{"n_layer": 12, "d_model": 96, "n_head": 2, "n_kv_head": 1, "head_dim": 64, "d_mlp": 512, "vocab_size": 32607, "activation": "geglu", "norm": "rmsnorm", "norm_place": "pre", "norm_eps": 1e-06, "positions": "rope", "rope_base": 1020.0, "rope_fraction": 0.5, "qk_norm": true, "attn_scale": 0.141, "bias": "none", "tie_embeddings": "early", "parallel_block": false, "extras": ["some layers without attention", "local attention windows", "gated attention", "capped logits"], "init": "trunc", "init_std_qkv": 0.0711, "init_std_o": 0.0, "init_std_up": 0.0711, "init_std_down": 0.0, "optimizer": "muon_variant", "lr": 0.015, "lr_mult_o": 1.5, "lr_mult_down": 3.0, "beta1": 0.95, "lr_head": 0.0221, "warmup_steps": 0, "schedule": "wsd", "decay_fraction": 0.566, "decay_shape": "pow", "final_lr_fraction": 0.0, "batch_tokens": 32768, "seq_len": 512, "doc_mask": true, "train_tokens": 153200000, "steps": 4676, "dataset": "wikipedia_en"}
Each number is 128 + 24 x the weight over its row's rms, rounded and kept within 0 to 255. Layers, rows and columns count from 0. Numbers have three digits each. The size before them is the row's rms in percent of the matrix's.

# q: layer 9 attention query, 128x96, rms 0.359, rows 0-21,64-84, columns 0-95
# k: layer 9 attention key, 64x96, rms 0.328, rows 0-20, columns 0-95
q0 058:180114064149200186147091135106113128108102130107094114128110149122171125145089138121122132145133152135160120128110131130112135126124110126134151151089140124124137133150095115131143105116158146112135110125164140141131142101111097136124142171074135168149127113135177163138117160126132074133
q64 115:080128114122197178108095121162129092108124100122100128152145153141125125135119145091110129146150132164122133177111148117173143135107157115123071118087084143154130110163117106151120120129140123161103116124135117169154111137162124122121115113109105168111112098157143140111118159121077135119
k0 081:096071127162117135148160070142117181157136073147144106131153097166145154105145159124123109131122147132122107131131096129176103104120136114106094116126118111157096155113151117159134097131100108132178095093120097148180121110121140153108130115126141132134085146094117118140120109144130156133
q1 052:119108108138111164101137082143121151131101154118133103121145152104141117118135140166122175136091135148143105139125161152142131122160129089144098181109111154160150108167139129135155102087101103112137133112132126161099114146131108150112141142147142127176082111112089178102158128107105143188
q65 100:159134125154091127127174141117155115157143098111134141128176103097134142141116161159140132140153136118116123117146150178129142105154076126121120160116133083142101146126126186133128121089099113098092146104126139156104107098154129162134154137119123090147114115097084124199139095143132128149
k1 057:093137142116158134107066149143158099069145153164146148142122130136138149218115121116094108140084101153149140141129129151173105126133153136149136123145144135116143073109179129126139139135147131104112157133143113134148096140105139114116116136143168136143147125158148165148125120144112093143
q2 075:123138115119170116165120106121169128141171139124134139120128106117153091135133077135129076111112090087113140125116128086113122144132127141143160104132164137084117146102111126155087104164163162132139102131146135136132162105087148106138130100097137152100160128170165097134071114126097129098
q66 112:097113118134195148152108114129110095107111141148121145141114158183138148134137097096073105121114116159139144163112118103160140138126185119118123107120111170128122135128133107126100136169149152174118120138137139139182120144116145114133099090158120154090130126171167139104102159112105143105
k2 072:097084133145148144120155116179134169170169081130136122114161103158162133087119175133098118146133127093121121131114123130160120109118118125111108109121099085162089158122122139152117098091101104162142057111127124125178115098116130130128123131116133142122085157111127104158109120136142126116
q3 076:119130071136180153130073118164150115106094201135129082124110166124135085133096145094138128150121140157141145145124151104125126126128115143141133143097140146120136157132113138125121123122144132122143104127139129158150139121076095100143127106084119145150152125180184152094089132134114128115
q67 094:115139105137216189106095141159133099125113102119104117141167148109117118153123178090120136140146147157133133150124165106126158133110138117146067119078103138156129103149117136134136117101142131147089128129114096162120117127155089127138127105088100127103144105146125126129122148127083118107
k3 052:085123129098118120178175113114114172115152120150160127155117123193136173142110108140099115112151109147116145157158100135217130111162144122141130123168134100140129141119192118144129129123145121152157108100089100127159132106110138145136123139113166104130108139126122137127146153118109135136
q4 124:148134147142063129110175129105107143120133094121115141123163122139103167114137151137141153151159139129129128120154141158132142120136124125125102132140110112173125092144136122110163146088116120104115165124116115109100108138181127171099123155171114093151092120069084134154186129131157126161
q68 126:130118137153034115108137127113124156133159119122144118117130099096126140084131150157151157152143097102117122093143138167103107130155087138120124136130141098134132123119150158121180130074116118085123131111130126142117112125137133136120120149145119102180098130059093131149163130138145140167
k4 085:176172133164088106117102122124134114092080174095126113134136144080117134136141123129178110136107135137164118128102141132088110160120102124129143166090165146109154118128113145096123148168126116094092150172126134148076152144127155121112142137113091125171144121105149162120125126127157106131
q5 076:182099130131078068188169109120136134148150129121145164119129091130150158113156099180121102111111097081144128122128110103123134143149129137108147093159151143085117151081138133170104123140138167128117117107127146137112162108113161103134135113147144136113118127138115085169116128133114127134
q69 100:111100132143089100186180100082147126139130139171162165113112145160129165128141097147106131114111089096150120119138109155131112099139143115107173136144118142123098142089124108127116135160118146134144132109120192106175122144100174107133108119186131124138095136117152145114117141117133133142
k5 065:108059122171130099123125113161127133123133104123110102103159138118162122105138196110109151170093095108123129166087137160112113110128109129138083125108105112152105095115113125119130118127134111158061127132113122109146089127185137091119103149127118156158129131120152147136109143126094133124
q6 092:098103106086177184108082129115130100119124181118131145121101132137148081113120107096105119109113152144111117132111124103143156132138178120134145109135137141106134141123121129121105110153137112178141126128120137099179151146082147115155146092132147143087142166174126140070098118117121112107
q70 121:138103128108145117160099098117084139102092144135113162119084148145137115128146094127100083102117147116144138158097114109179156141144178140116151096135120176085131143130149115137076123187124130134100118125125130119153142136131152093150127085134134133105149140193162097120111126133142129129
k6 103:128111124113186158150158072127142091155142106164133132128136123199165129105155122112085111122129101130115119134127097128162147093111185132136108108123116108157091161105142136178114114123114095149153126111141123136179134142125128162134127109152154147079120138150128101105115129121096135109
q7 126:119184136118103137105128139092105119112148089131109112131136118125080166102119151123139138165166131132122144125142129129120165129131127162122113150117113117161132074129153143091133148095125102106089158132108085108122124113174128180104115153153101100157158119065121154145168125151163145129
q71 105:086141094108207170106102150161129102120120120105109103144100136123122117116129133112121106161135146164156142126091140083124144165120153149128087114079092151151130111158121114102104137124160102148116109142141126108175131128128086141143100116104102149131164117140129156105087110124132126089
k7 098:157125149140119115093116154172120150126097063102144132097163135124145139140128187120122118089132180077174136057104138145127147116130134153130135103103101125164112119099133134137175111118123117122124091112170154152158131126117096136110159107130126156131114154143131108124097106124146123141
q8 095:099173126081166147136095179134102109133112133136101123154115118090090097162084095108104127076132149111101157146134136084141150139120153130138136126142104139095145116145135096121100133169139128155140140158129131110119165166147134116142153121134154145090155162161166121094118135120095125094
q72 149:110123112120174119178104117126104094114123148124111136128100167132138110139143084122098088112094120130137141170108139099167142147136159128132130120134119172079131137114139120155082128186149154171127104130130134149163133158138138137150128095139141170118129129185163129098088128111082110124
k8 111:125115147097194162143143101145137117166140084148154123124145105161138164100130148131093091146161143150134156109147119130184152095115158131139122116122124121155106164130113165153124126133123104136159119111126131138209134119123114147146141104132146146072126144137119084137111121149090144099
q9 094:130188146131133158081119174138140141145127100115121114132139151148108136119111137120114124130141172142129130115124135130113140109102139147134105141107104101169147069140137149105145143097135091097098164143129118106127064096145104165110087151165103120134163137100088156131173155115170136118
q73 119:113147132117158167054098171151181107141130118066088125126118128102129116124100131092117130122142183160102139131143172092128162102106102117140094117104105109154141088125128124101115150117134121173129146158149116150108103141127072127150121109119100138114144141132131121111137149147120136117
k9 084:179145147144083105109092155132135144122080122103118120098136140089095123152114156132137111130081145084175127081099139138097121137125118122137154126097138142120151117100121143120176117156125117136114139150182126152109113141105124124109173092131106120148125157128140165121115106147172072150
q10 152:107182144122061122127169149130130136146122110136126158147154093117102165133144126111123150121165154137113155131151121141154150102136144098113120118161108103162126098138135126083153136130100139100135136131118130112110117157182133147105122161167123069126095122095083110134183162144155127137
q74 107:119091137147105114189140121119102139084150183137160144127139152127160170132135098156143134126134110094145090124154133151167137157169174132103159137161121129108120134109143126139145136150116162093118114101124192106158153131127159130136119130149147124127076104116127162134107136106083148149
k10 104:157086138111156112165171124156099132161105091105131134075138127168120186101132151143085144131108177123138152102111120109200138104126155135135122118121125111160098122133104140144152114119094090139127122123146134090201124124118114137139124106159140118117132146149132126134110146163134143141
q11 119:158109124118144119195122135139106135144116152148146129153127130086139095181116112130122119090109116110122120152115134128159103110119138120112145105129126167062122164108117108176117118168145144118136095118118142160138142156118155075151154115076135143120144136165154100117085088102099126144
q75 141:144124127115169117174104153118128113130115171130123162126107150113114086169114094099122091093097138140122157155129127091134138158123148148130158132144107183085132166122113115150117139163149156166132145128124135144117150142089117141135129095109174157087158113180145124112101110141084105113
k11 133:107137124080137162163154154107112105122173157142136137140093108136122125104105106097131126119148123165079176173179133108120124116148094157163134143188123154122129175136125150126121144099147165155155149115123139115123173135126107140160094128137144119101128102154102108123145137128083142104
q12 137:106161136127098125101152149130137126151128119141123147142140125150098162134135137114125162135160145157102130144145144148132147088145124106127114110148126090164115081147150138086153136121091113095099153144099094093110087159162122155114116165163121057146152116079123134115174141153167137118
q76 131:116154131146112128109153139144137142155160104141132115137175107177106178122107131146114164159130108132111092113140140146124122118146125129112093147118155074161096109155119137129159132103113110109118132120136134107132102093125131155086116181144128075163118126073092142130180153177152115124
k12 091:126096146174124143106152114172080157126106097153153096144155147155113131119162142136131152108117113126115096125070128131101107163122133063103135156132147148107129101118120106099119147161085131095131098139115138132117124125122150105098177163126099100158122122123140170145143130139187118128
q13 130:165042107154118123169146073114123148109153148151146121111127154132173121142149151134128109129142094100165103120110135141165120143147150137110134129134107152113105156110124126153105098138134129102143073106122140123164141118111133110142155121100149137152099091123158125154072092099108142153
q77 119:122085127156142098197174075122131159098135106164149161100147135165145159139149149126097104102133118082160119162145133151139119130135145100106115085152125135131097144113141135133123102153125139103156082100109115124143148121164144097133134144156135107161079099122127137146100130113097126144
k13 144:090098143077185129178184112127130125130175113126126133119117112152146142131134109110086133126129120147103150151178105119181148100122147154131098122157112124143116156131139159142124130113136141138145137127097112093184112146135111145155074150124153110102124106134126099115136144124071138100
q14 135:129176152100126120124116176126174096135137136097121140154085118066093108115121085129127119103097154148085175131146128111105137118143082125154126144150114128103150128148128139128118163135133118157116184140116105191086146145120117143151113081139131137120143131139110122119146139168106109102
q78 097:125127161118097160127084162121130102142110116084081123134113136093119084086106104136086090117080134142102156133113164092147138125136077131138127142096119152106132140117127135158092160165143126194117165157141133175115136147124147117147106098136120163109148130137128141111125123132142092137
k14 127:139161103140104140063030151153158137142090127071138117121144129100099152126109159134135130140091163098146120109104146098100133141140118112112143120110132110104121114143127118117148132111123135137112125136156137172101139092122137100111161084133124140140156174114150142112098124129159122154
q15 127:085176136146091129071144172112163104122121103135112120127123107153121147119124125111138164147138124158103129130134125153146161105126102118120119167117136097150120086169142140098124159119107111126099193150128142101118081129144114165116090162169122106138150114101122145126168134157172147122
q79 110:139155107147149160054100147122147099170132098128129090140175075131123158114141141138124151156122127141109111089129139149096148116145081130141106125113167089162131094138126134098158144090118132134109181137151116134135114126112110130126130154147104100105158124074135126152151157155158140124
k15 116:146148142175104126078099115126124136142103137163115139148139140079121116139115114153154126114117114096161086094091140136071103153122136113119147145101155163092138095129113101093133098144138128111122103139167131154081137110128133106092170140112095150159148154094129153130131153105153119174
q16 129:094143151119159152156144149131137118110128103134173113127093107129079106098119128110127128123142077144124172133156157141116146126123114125149124146119092145159136103147147140118163154099157124121132165127110121101114138119133126165146097119104156112125156159111026136129162141155121122077
q80 106:127146124124133132159169110127088147115136117144154107129116115132093135147110150117152162135185124141166131160163159177138137171131184139120144166131087127178137097160152129082131119111129104084120099123114111098134110113104118137138143169127140107160139136125122132098143103087095155091
k16 156:178115135146150134132110129177115117164093111146119121133167140157146146106152133147093098133132138118149117089100142120164143103142147119129108114101118123136115147136111114179117096173132075140165102128178126131160152125120119115125179121144116154088105169167166122110093096129132092114
q17 102:165113117128112103179100112148092194161118136142101133154168184143093116168184115148123158128126124118108126149140139119108122118126142122133105111153138126156136082137103088113135119137120108106148138144114071081142124178168133102100124142145127078122139109124131131127139148112155127131
q81 109:140166140103142175145155128116171117150100133141155112115167098160088129141115097106113119107142112144099135113188134136158159101144140193126128175138092149093098135112122130148130091138122116146144113120133132105152077135107059122129092136104125101113133133121140101145154127151135119107
k17 103:140140156099170152081121125194083134125139143160099126133139151160116121132145133117141113100129117151102138110129158127133142077104125101163124144122137151119146150122142136139122106152096161162162155142126110188146153119127092128135105140106079093102129137138122085097112080148115145087
q18 158:113171140142104133100077182124159104152102129128129125157124100067104089108124103147130142131095153133098146133142132128053126129126071117153119132124147114130145115141119126122141151119134112159113216145144150158099119138124144119129102101130128130133142141124094134120161159151141118108
q82 121:104168122130091172080049201114127109142124138119099116134129119098154118082100087167108111123083145131120124117105158117118126110140116128150103146140154153113154105126104129115137142130138107149130202171143122150095129123133158140127121108131118142115136153117099150118136131146146130140
k18 170:166151132175079125056067173114129132152103123111128097116148147096117133093114154159138127139125126095154096091087168122098130149133113135114136139093139121137120120127107116121135101120148108149118145130174141145104127101112141123115158085135102165125146174101126143116097113103149114140
q19 099:088122132126105120041094160101122145111127079110120095152126114142127136071102090165129171149095115156110118127128118154140137129134119128123116166100158104167104131163126125123131167135166109136088145128119166161123134128133125129100093132157095131133129122099108137150177140115133104134
q83 097:115199143097142158056102164116157063199142095088110117145120111146109122111104118144130140168123144152109158099109131126129156123127113150140141153094140113183137125128150164114122154116144107136120134147144136150128130122126122158125105120143142121102167146127161120153149119128143137107
k19 119:159151125193076143063127134095074122132126119163088096147137131114129148104119129135157133138138097119153089105077125129077109144122120133094133154098132144142140103102105119084120098133139132121125121139153136162114124104128140136090160148120090146140146138088133148139112120131175128151
q20 091:115149119122144158095108169135054141151157089109125149160101087110133158084109102166113156157112147124115151118115160086088143154144119136133103113134111135143158102134119132141132158094141142133112166137138131141109128113130127151117103106131122125113129148104092134167159160152193119089
q84 094:092112129134110120145108180123116126113132110134118154157091155088137163112117148164100133146107151089186129158125159114106109140118114130159139141122103124145128097124142109147112175134159118129121130168141160107076140105159152113093122116121120099162127175093105156142119145080178104127
k20 111:117107111172100121057108135137133119159093090113121141109141111130132191113146155164094138125141148079160107073078147143105138116131125096099130122103112131148096100126128104122154099119126096133131110141174144098121140108150147094087158107133109122132104179122123141114119120125136134133
q21 087:113184115111121119154098128098098089133164115135103091142120096131127119142111109125112135155148152135152177173133135115127135102090110115130121166119150094086122110116126166111115148091151136158115146199130124131126128120148131142148122152156152140107185116184151109092107160115129107134